python train.py --positions="rope" --rope_fraction=0.5 --init_std_up=0.0442 --init_std_down=0.0 --lr_mult_o=4.0 --lr_head=0.00613 --schedule="cos"
Each number is 500 + 50 x the weight over its row's rms, rounded and kept within 0 to 999. Layers, rows and columns count from 0. Numbers have three digits each. The size before them is the row's rms in percent of the matrix's.

# q: layer 7 attention query, 128x128, rms 0.088, rows 0-31, columns 0-63
# k: layer 7 attention key, 128x128, rms 0.085, rows 0-31, columns 0-63
# v: layer 7 attention value, 128x128, rms 0.0816, rows 0-14, columns 0-63
# o: layer 7 attention output (transposed), 128x128, rms 0.242, rows 0-13, columns 0-63
q0 103:540511493510543504536502465420502509514545549612480592507529537510618470510444368508442517454538415393532499543464533495533519515477427635479532573537561496454465552503498497552349509441530539
k0 060:603493528464563586561539519491485427553459447468547520508505593543516588522486458490459551499509504435479459565569483474513486503525527456431539524507517437490445513441531498470529478493502471
q1 092:296481487477520535455525508568558426506504539410492442496566469478426596463516444440411582504533478471509439393552483542456519447549550468563512496490509540485537498592530557454571497458533545
k1 079:601424473587451457521523574581492451464491481465496500475454484507503514438513530452589558615451438524532462451483611444535441506479486509513462553452468462527448525453503520482525571509566445
q2 100:521487573540495455526490396565532558552491482518520570500461473533493535568510427509502407540492419471470512501453586452488484482513502567549446586417472558529612529519579375505379565486497526
k2 076:530487494564503476540540400543464492521507556482486574514431476483494584564506535545458422448519558430523580443446473482450550556550487503513499406418607501508474585439533385478387535476545413
q3 079:344457536478577469520460354614509542560572512507504544500540511480449560592573393488468480557518450438492476469472527560521500553446591456532462506480485516496535512476570452561480532535478512
k3 088:513425443498458491564502544454418610481476464509447523487557422562484500531537452450450433538505461485488442409491616568496506513561480484490549515427537433502550553473542516498595570455561464
q4 092:481522532447550474435514508514449457452559494431572517546473536470538510561553518547521480628495533526524571570572572462448507595519505514542629416506508461563528520389447465514490513507423512
k4 102:455479570454491468616522523544543471481540555455544495489481445591392534538519486418481531470448469416523467382435472408554473476540448468536499539543511484466461513470537531476472546435517424
q5 081:430512559425526387501505480523482507535515481412558452517457491549419567612489456519536474577554352440473453503494476519532566518455480512474569507550511490561520511527471499451548540521519501
k5 105:461458511565504504380505547585496460465522460530421395565483507463544497424476493482618543491494434534457496517443520443613462468474367536459451529454560459575484478533406498484555513597479578
q6 098:480465478589504485496492428495443521445575631523408552465540488461462497481549488453443492486515620494488430449513550459441522489528455520529516604537409428420511481506467470580414434542445453
k6 100:402467442471467486428570545444497465431560482586516472490519505513619576522481500502477472486576529556555545464549464537398437536465504538521444528478460509582536398597412570492556441560465510
q7 103:506392486472545456611479483500540573493464469536488512401460452495438481536565561487516534427493471529492555567502508510528504554551526459437407481454548458457435512566582502527579496438545440
k7 096:491437508472478514588490516527586511458438522489495398563512574509431515492550517507463583581419499404518475510438428427493554493568493466469486443408478462589588503468555567438487497482484486
q8 101:634532439510518478549481520505447530536452421422557599537480539543474456486514581552536350468499493487455543545535506505521540529609537482462491493524549487487469563490427538512511487499526462
k8 078:478481509441577524553537517413463527491514472492649545515489561538542510535553490452475559476522483478491500481429483544446515454560512526500528456597443493440448508475602485487502429426580410
q9 088:410440488489626491527508400488461503457494540596465573509457630514544524520487470529480486458481497497542497586481471525465535458520473550438471518514535530546491482536576437557355500415513605
k9 074:533476416412530533668508508448522462545482443464577608511494580553477560492501415479422506491453460474460478522498485552511462477485532514532544522575461508502470548483599497440490457494489403
q10 085:608465479481445591523503643548469484503529496580439518438509516468548459462541548554491626467580490587457548420460491445463482476454441523490545484527435518541445495459380497419524425496560435
k10 094:428570444532454504463458500480511503510471499480493506544498586445478538447535490503599524517545576537475505474556580522492510512461475562407457506471490492553517507508547543455549545518603639
q11 091:524400464467528492556493559380443540480497468528418453394513517470477479468546481509490552427527602502486479458445493568503498461455521517509417501580590525553434429566445430548403444515565456
k11 101:439512413459525511456438440498515388462459448449510468548529578473514566413452465512482563544431681435438528593505509528514587608481545483441515506488430495425573498443421507450495501486483474
q12 089:458610445558455477555449355583507481475616512529518480523541473473541421509405421530453454508450474497446547566526531563443439534465546496542550501531560485497496532529524492519575506500450507
k12 086:620550538534524559524537451499438551444528548509467511424574505552528444459544395490450599546514399524591468511516502545498495393457461577499467498479508490511456445536401478567464517501537507
q13 088:642387479457474537461478551472451398496452478487466520418566523455520497462562543545571587479565637562569428527460557506520549472496495518473419516491473521551487426541433510451497450540520518
k13 087:495474534478529505461441547465454549475452455494502456562501540473504563541511386475472481549443649484449527601484510550532498516488527543460600466493509477493594506479447482396445504510538431
q14 087:572433442497462551431586519529377639481532533556584486472445498580457547500495524522533441571464499504517577468446534472485485478505491588521459473492451435571410554434483485451520516553400488
k14 095:467526416542542504589540476466516522423560482476482497511425473593531497542560517574481422442566521525422507511533495524532421437572483511565424548464603572494542501489591396543501454477506459
q15 085:526486534517462548549461565431459469500448518477553461524504428467563503674438480547458510386508535503447571519546536529608443471566488500454499570494477451541550514504505564474513542501504603
k15 098:470486479525543514497501601498415613536462542502500516479512506424528479528399507437492491488492399472538471591539488521520490493561428586572624491442555534522490497482473386575536474520413494
q16 087:451461523503529441495430528377471488455466507506514494532468569515531463451445430452608427489472599569511439577582491457455462433475486394484541568512490513526491560455508584500443499440491506
k16 091:549520480559544502414437494507512540482507505603560579464483478529618442510583559456502586566464584620516507550452466482476512530562514482485525502521497526498502527632469464464477534389512487
q17 087:443497545472501571496564538514435505489317469480524535454463491504442538573524521500478491461506402487488482469552584603497468449492492533541503497429484493587472429530502493486572452437477507
k17 095:474462448541514474556494530541398549459500470489519480513432461449453419466587564457430531519383556452395436501554590503572491471569505561487514480450547461455553433534551498509525530436465467
q18 089:468510496512420467568464514563489402480535470454508382518480474505530421578504515464539486605497523546506508454362556500505596449558471495419502562517493557487536486503488474483498485560493520
k18 083:583423548558424503554576499501445461483460494454552499560577451523440470478552478568517486468492434408429590482469438410430425383485495555531529539533526453529495553486504546583464441474454474
q19 091:548484511542515461496492465435494528584530544538524485580435448415409547544431461505437434531560543427422492608501391575463531467475516607498536535539564520509483587505447527454449450450504540
k19 097:491505423506476470578465586486443520492545444490460520509512490468512486565546509523488437506428503483483558546517467421572526532489586425476484482481530593482554604457553543454481483450556474
q20 090:547537517493520547460488482580493465485520516490494479498419544670488514539462490514447423489512528510355534545491505472510464554481470401510524445510480454444565486458464464398486501534536505
k20 104:447606474576512420506475463507506535503439529532452446525510527621545456440438444477464407459457529488403504514548456513498502474504500444565467455536486523476426519548559438544391459489552528
q21 093:482522455567502494562433505579481579519517500560441462561447404569568513449549487497443484547436559434536522528530543495495502521542448475364493476523451502578565449485589512449419513441511440
k21 097:486503611526540552527595587445540449475464488525545435442438405497516531563569616457491495511491540512517561461494507515507516559558571506473546454549646560509436541433515463474431401546455493
q22 086:447509478543548504526497391552530507470499467536468455473536552608502544480472462436562446538488539488510470411585401475552546516484381479465559514501599508512538449591490592562450465455515485
k22 093:455446505531565494369476459522449490548503566525478561566528504513524495525504575522517430555530479482446542574491460523543552475520496466436460540569461574527561452521466437437440437434465448
q23 090:583528448535559519464485449443501535505484579476550523417511474529578563496427498466529465480524344528499559463421500424485442391459486460487480451505448552440426551475514449435562571466552513
k23 098:456489437508473529493505451413539534635500523451528489522523507508558536518528474509562584396416510537559470438476430572427447516472495450521492465497500531593449575535525448471638542506496529
q24 092:428485532532460547520502566538505536529439548662463501451530488464447558573470514542485519478439505502402509453510512535556425514483526475403560532551529370536477505475376455480485501507408536
k24 095:399499406483513438525454534511469529449477444485541537524552432505469431525408552569512567521504456465484437522461476399544503427507520521543502523571541493492416444630501502545530477551572446
q25 093:464535495566447470413603525513504415565546464469529401544527604464459461552649528455531457565476544535476510452517490516457430570460486544507496531463492462466507489543587511504508473580442496
k25 095:511513501539448543542507463459530609475475500516551560541598517458493541476513450632490547570495506474532392416505490542503570440516554391460528482503493467547498510351478553443451493507472473
q26 092:441485435576461468391501518487439460484532509586387540521513473472537531475456494557431471463424486511458508458549482686617516494570505454519453495546549471397550454420401521442529498540428487
k26 098:452435598463528493494507560571459569509508470523514552587480455418553476416452524500476513475477459546519500521463514510441438498510520523559592519523490466554525515520521385513506469394526454
q27 089:470554434394519540517526560512538556489506455528555607494478474424436541496551559466563570548533443554471446460549477562587512481533492555532379456475418524503475494465516532509503473567465492
k27 094:483477506454486590497470443524476549514458494483538531404456504497491529533480398479581523467493561458528461420551547485517413472517532443497508513443545470533528493473513609500540533425564589
q28 092:508477576418527518477496524476543614660547527496558436565555564447501510425426475509517527520528427555580483536469500475430554486443469524531559547489522505527472453440538466538380516449527529
k28 096:509530430559495495424514519464605550556476567447515411419539517480516529553484450488556517433524518546533480435630431481533475474502558502524524469437453566468552618463522615508489509548523467
q29 086:496434534493539649419521512464413504514513575513516531503531485447505585451480434512554523538456524579583503453479487422483517476530520509547463498564469513580525514503478516543452425433479552
k29 094:479419458498587520493450501477460518613564540451448504570461455526587539482479445488508486464514600526366469445489547481466439496477518545462506472538555511484454404462464520513409474562463551
q30 087:514483466501489533482605492484451470522471506529458493580430428560613586498485528559462525405497504520498574492496502524450562512501479485537468512480511464563401379475492484534494466494480492
k30 099:444589525464491617542465425508486528453525502456496490506479567553549536576426530480429526509484552477424466580622372473518553534503459509608495504551505472429495403481389550491539459578408592
q31 091:562534428524457538596489480492461544485474483505449526403573512473465517526473397513496459465475483540481425448488552539510502447562486531529523497615453472507544506450476454492418560408512571
k31 094:516599512501537458453486557474412484436439445598505505519554538465548522485413414410562518518490431464480507574449537564538444406523397566512569538630552546450496472487575481505536542495541611
v0 090:527463519579496435442465458571376511568495495540607512512413485504467529573493418525537447490519493495558488554499559517509490593558497543452531437503429521451532448578564463439407456486514428
o0 110:504467593576466465513462515453557458571577461570526519491447525401436422572508408461505537516513526476501540489527542422544497482532509575376479598481464453447654480579470556509410462506492585
v1 093:504510469511446413384497565510366492469480501453497533376481517534479443426482477452539443487454500596469457552562500404488559516518469512444494552496634512465508552512498440546501504512477496
o1 100:363509481503434429618422415580539450483520469512517454507492462621468440533558517499529563467451487562438487451584464456544518457522557526473450514432529572510549510550389466537509440474472469
v2 083:446494499528529472440432467496563514447515511499462593423404524454401473603485466534579492484445447431492415580560524517486461501509563483477454470551523474493559526497446556445558462432516515
o2 094:431482567449545435473467677449480458490569474550583532472440415591455491449538450499429472577621516445464470492483498557523601462479563515494547531496516510558571508523413477539539558480457460
v3 091:484498440494439432523470451502494449534464429482605543442534434496430548550609449516597528593592443493404405488444630478504560478534455533542507546425526428491503505484536526498586500464480469
o3 090:535526471513612463560474525481429458566459417520553469449551523416427535522486483494466463485539452541528512502545541430495447540488466431543548458468550529428541481384622497524553451485486500
v4 095:541571478517419505504512517455492542484530494463546478453500560427408597451402508452481517463601484496434510470494452442430443450468536533540593527535444479508481449412607423494600425498564426
o4 101:450615438473532618587428503423534524525431388493560522524520560497514531492500349596532569445464593515492474566436512554412479527544463567547589402457495474453554436524509503481494552473505502
v5 091:438456419601636410509450459556481491457446476380449530535476483398459452537510536518493494489531476502479539539517524495568486480505361508523480447495500526456503472563351473536488481499556516
o5 099:459511448502513446473385577494457414465515546476449473500477587464478410451474500536533494486477501449440440505488501559487430416516575528427616457472567522493456602452501544439558482462536519
v6 096:424475391552487562436527465517572554495598495524491481496539530476535508495457446522462524442571544440398414467502492523496531445512432481455488507483537455363565549395516517556567486485472459
o6 106:517468470503612466437586353515525632503512456465606494524546591585526532484438529516463449517466644514471591509478426560508520526428515533498573436545523495449491515441522476462525549407511492
v7 103:513519473601434449485453427456510579567577521512475541490520497523467483476424475605516465574475609510505494474544494440633500512540511471481517555438499534482578551568567459460528461561432511
o7 106:738531522554431439551449429496549430519511555422545482466472506513547526460465445517561448512551412485444507505520504470557532496535540479548411398519600527432509475493478510532534532601591477
v8 101:504578572459509505490460475523537437439483535494557553586522608574484422499459612556461486472544427563454443504493459573530478478483538514517532517486568524545433427532493515441425441550583502
o8 110:373468581503490479568497602477483496479512550522470507558580517496454490509463424502525533559442346441497368495476444563527484548451496556497486451567555506580502399506506470550547545566490458
v9 100:448548519526484441461498430454628569515521513473480532516509507563499457453474430509522444464491484480527488373494600388545410564498491415478415494436565421543536502599504476514562506571435461
o9 101:552542510475525450449419563594497493422570403428462465463511470546471402568452477511574471477610539519555419502412597437556489547495510528461517456416466523479430532543468545535523611489480471
v10 082:489453439494480503499616461382516514463480511481602557438491586551511514558485448428612449472554470461474469439545387441414486419478502532551525448447495500415552481557559496411557420477493465
o10 083:506515381490495524483451484421434484565520526520557564482556539442496545525456501500499581487437550459487567480508442447499572502527451573485573523525489511505560408580467504461538386532477483
v11 076:491550613515530513571484495508461540456453457514576486491542445381535431511519470463504457519561506515423449518470432534431507556558512516541547446511540427495513520520465491587514480541606516
o11 082:491559535481418525546512548415448529581561558467475489540454524511608495504539541477489504504520489622521499554425471585470438600444434507472442456565492562457533531439454518512461416477482427
v12 083:550520500549549556455580532567486616480384575491406518536513399476526492513519535473517454555449499482491510439525425458446476493524525499603602504427487526582424454606464422554551509477517514
o12 109:617471510471488479480503525492500509447556468515371529478452452486433466486609450542610507511422388458482510476534538476500519462554547473603557490436517452474560457563506518446504467434504583
v13 083:475473454464514512445519461540494423468521593495445454449502588455485545538552530569404490451522534473471415499529479446488527461539512551529475522473555505461475471516549471648462479513479513
o13 104:637586456458556583451519382462505477443457498426478487509456490581535579486501516479510493446467503495521395454590531527548379497511436479560511572502506606547511568454498494571462509482494515
v14 098:582452410546547465409471517446584523452457516524505474455522558431462481467525448548499530524424470493518489557537396482560446522502393543484495507404635539513580571516481554528597509546451520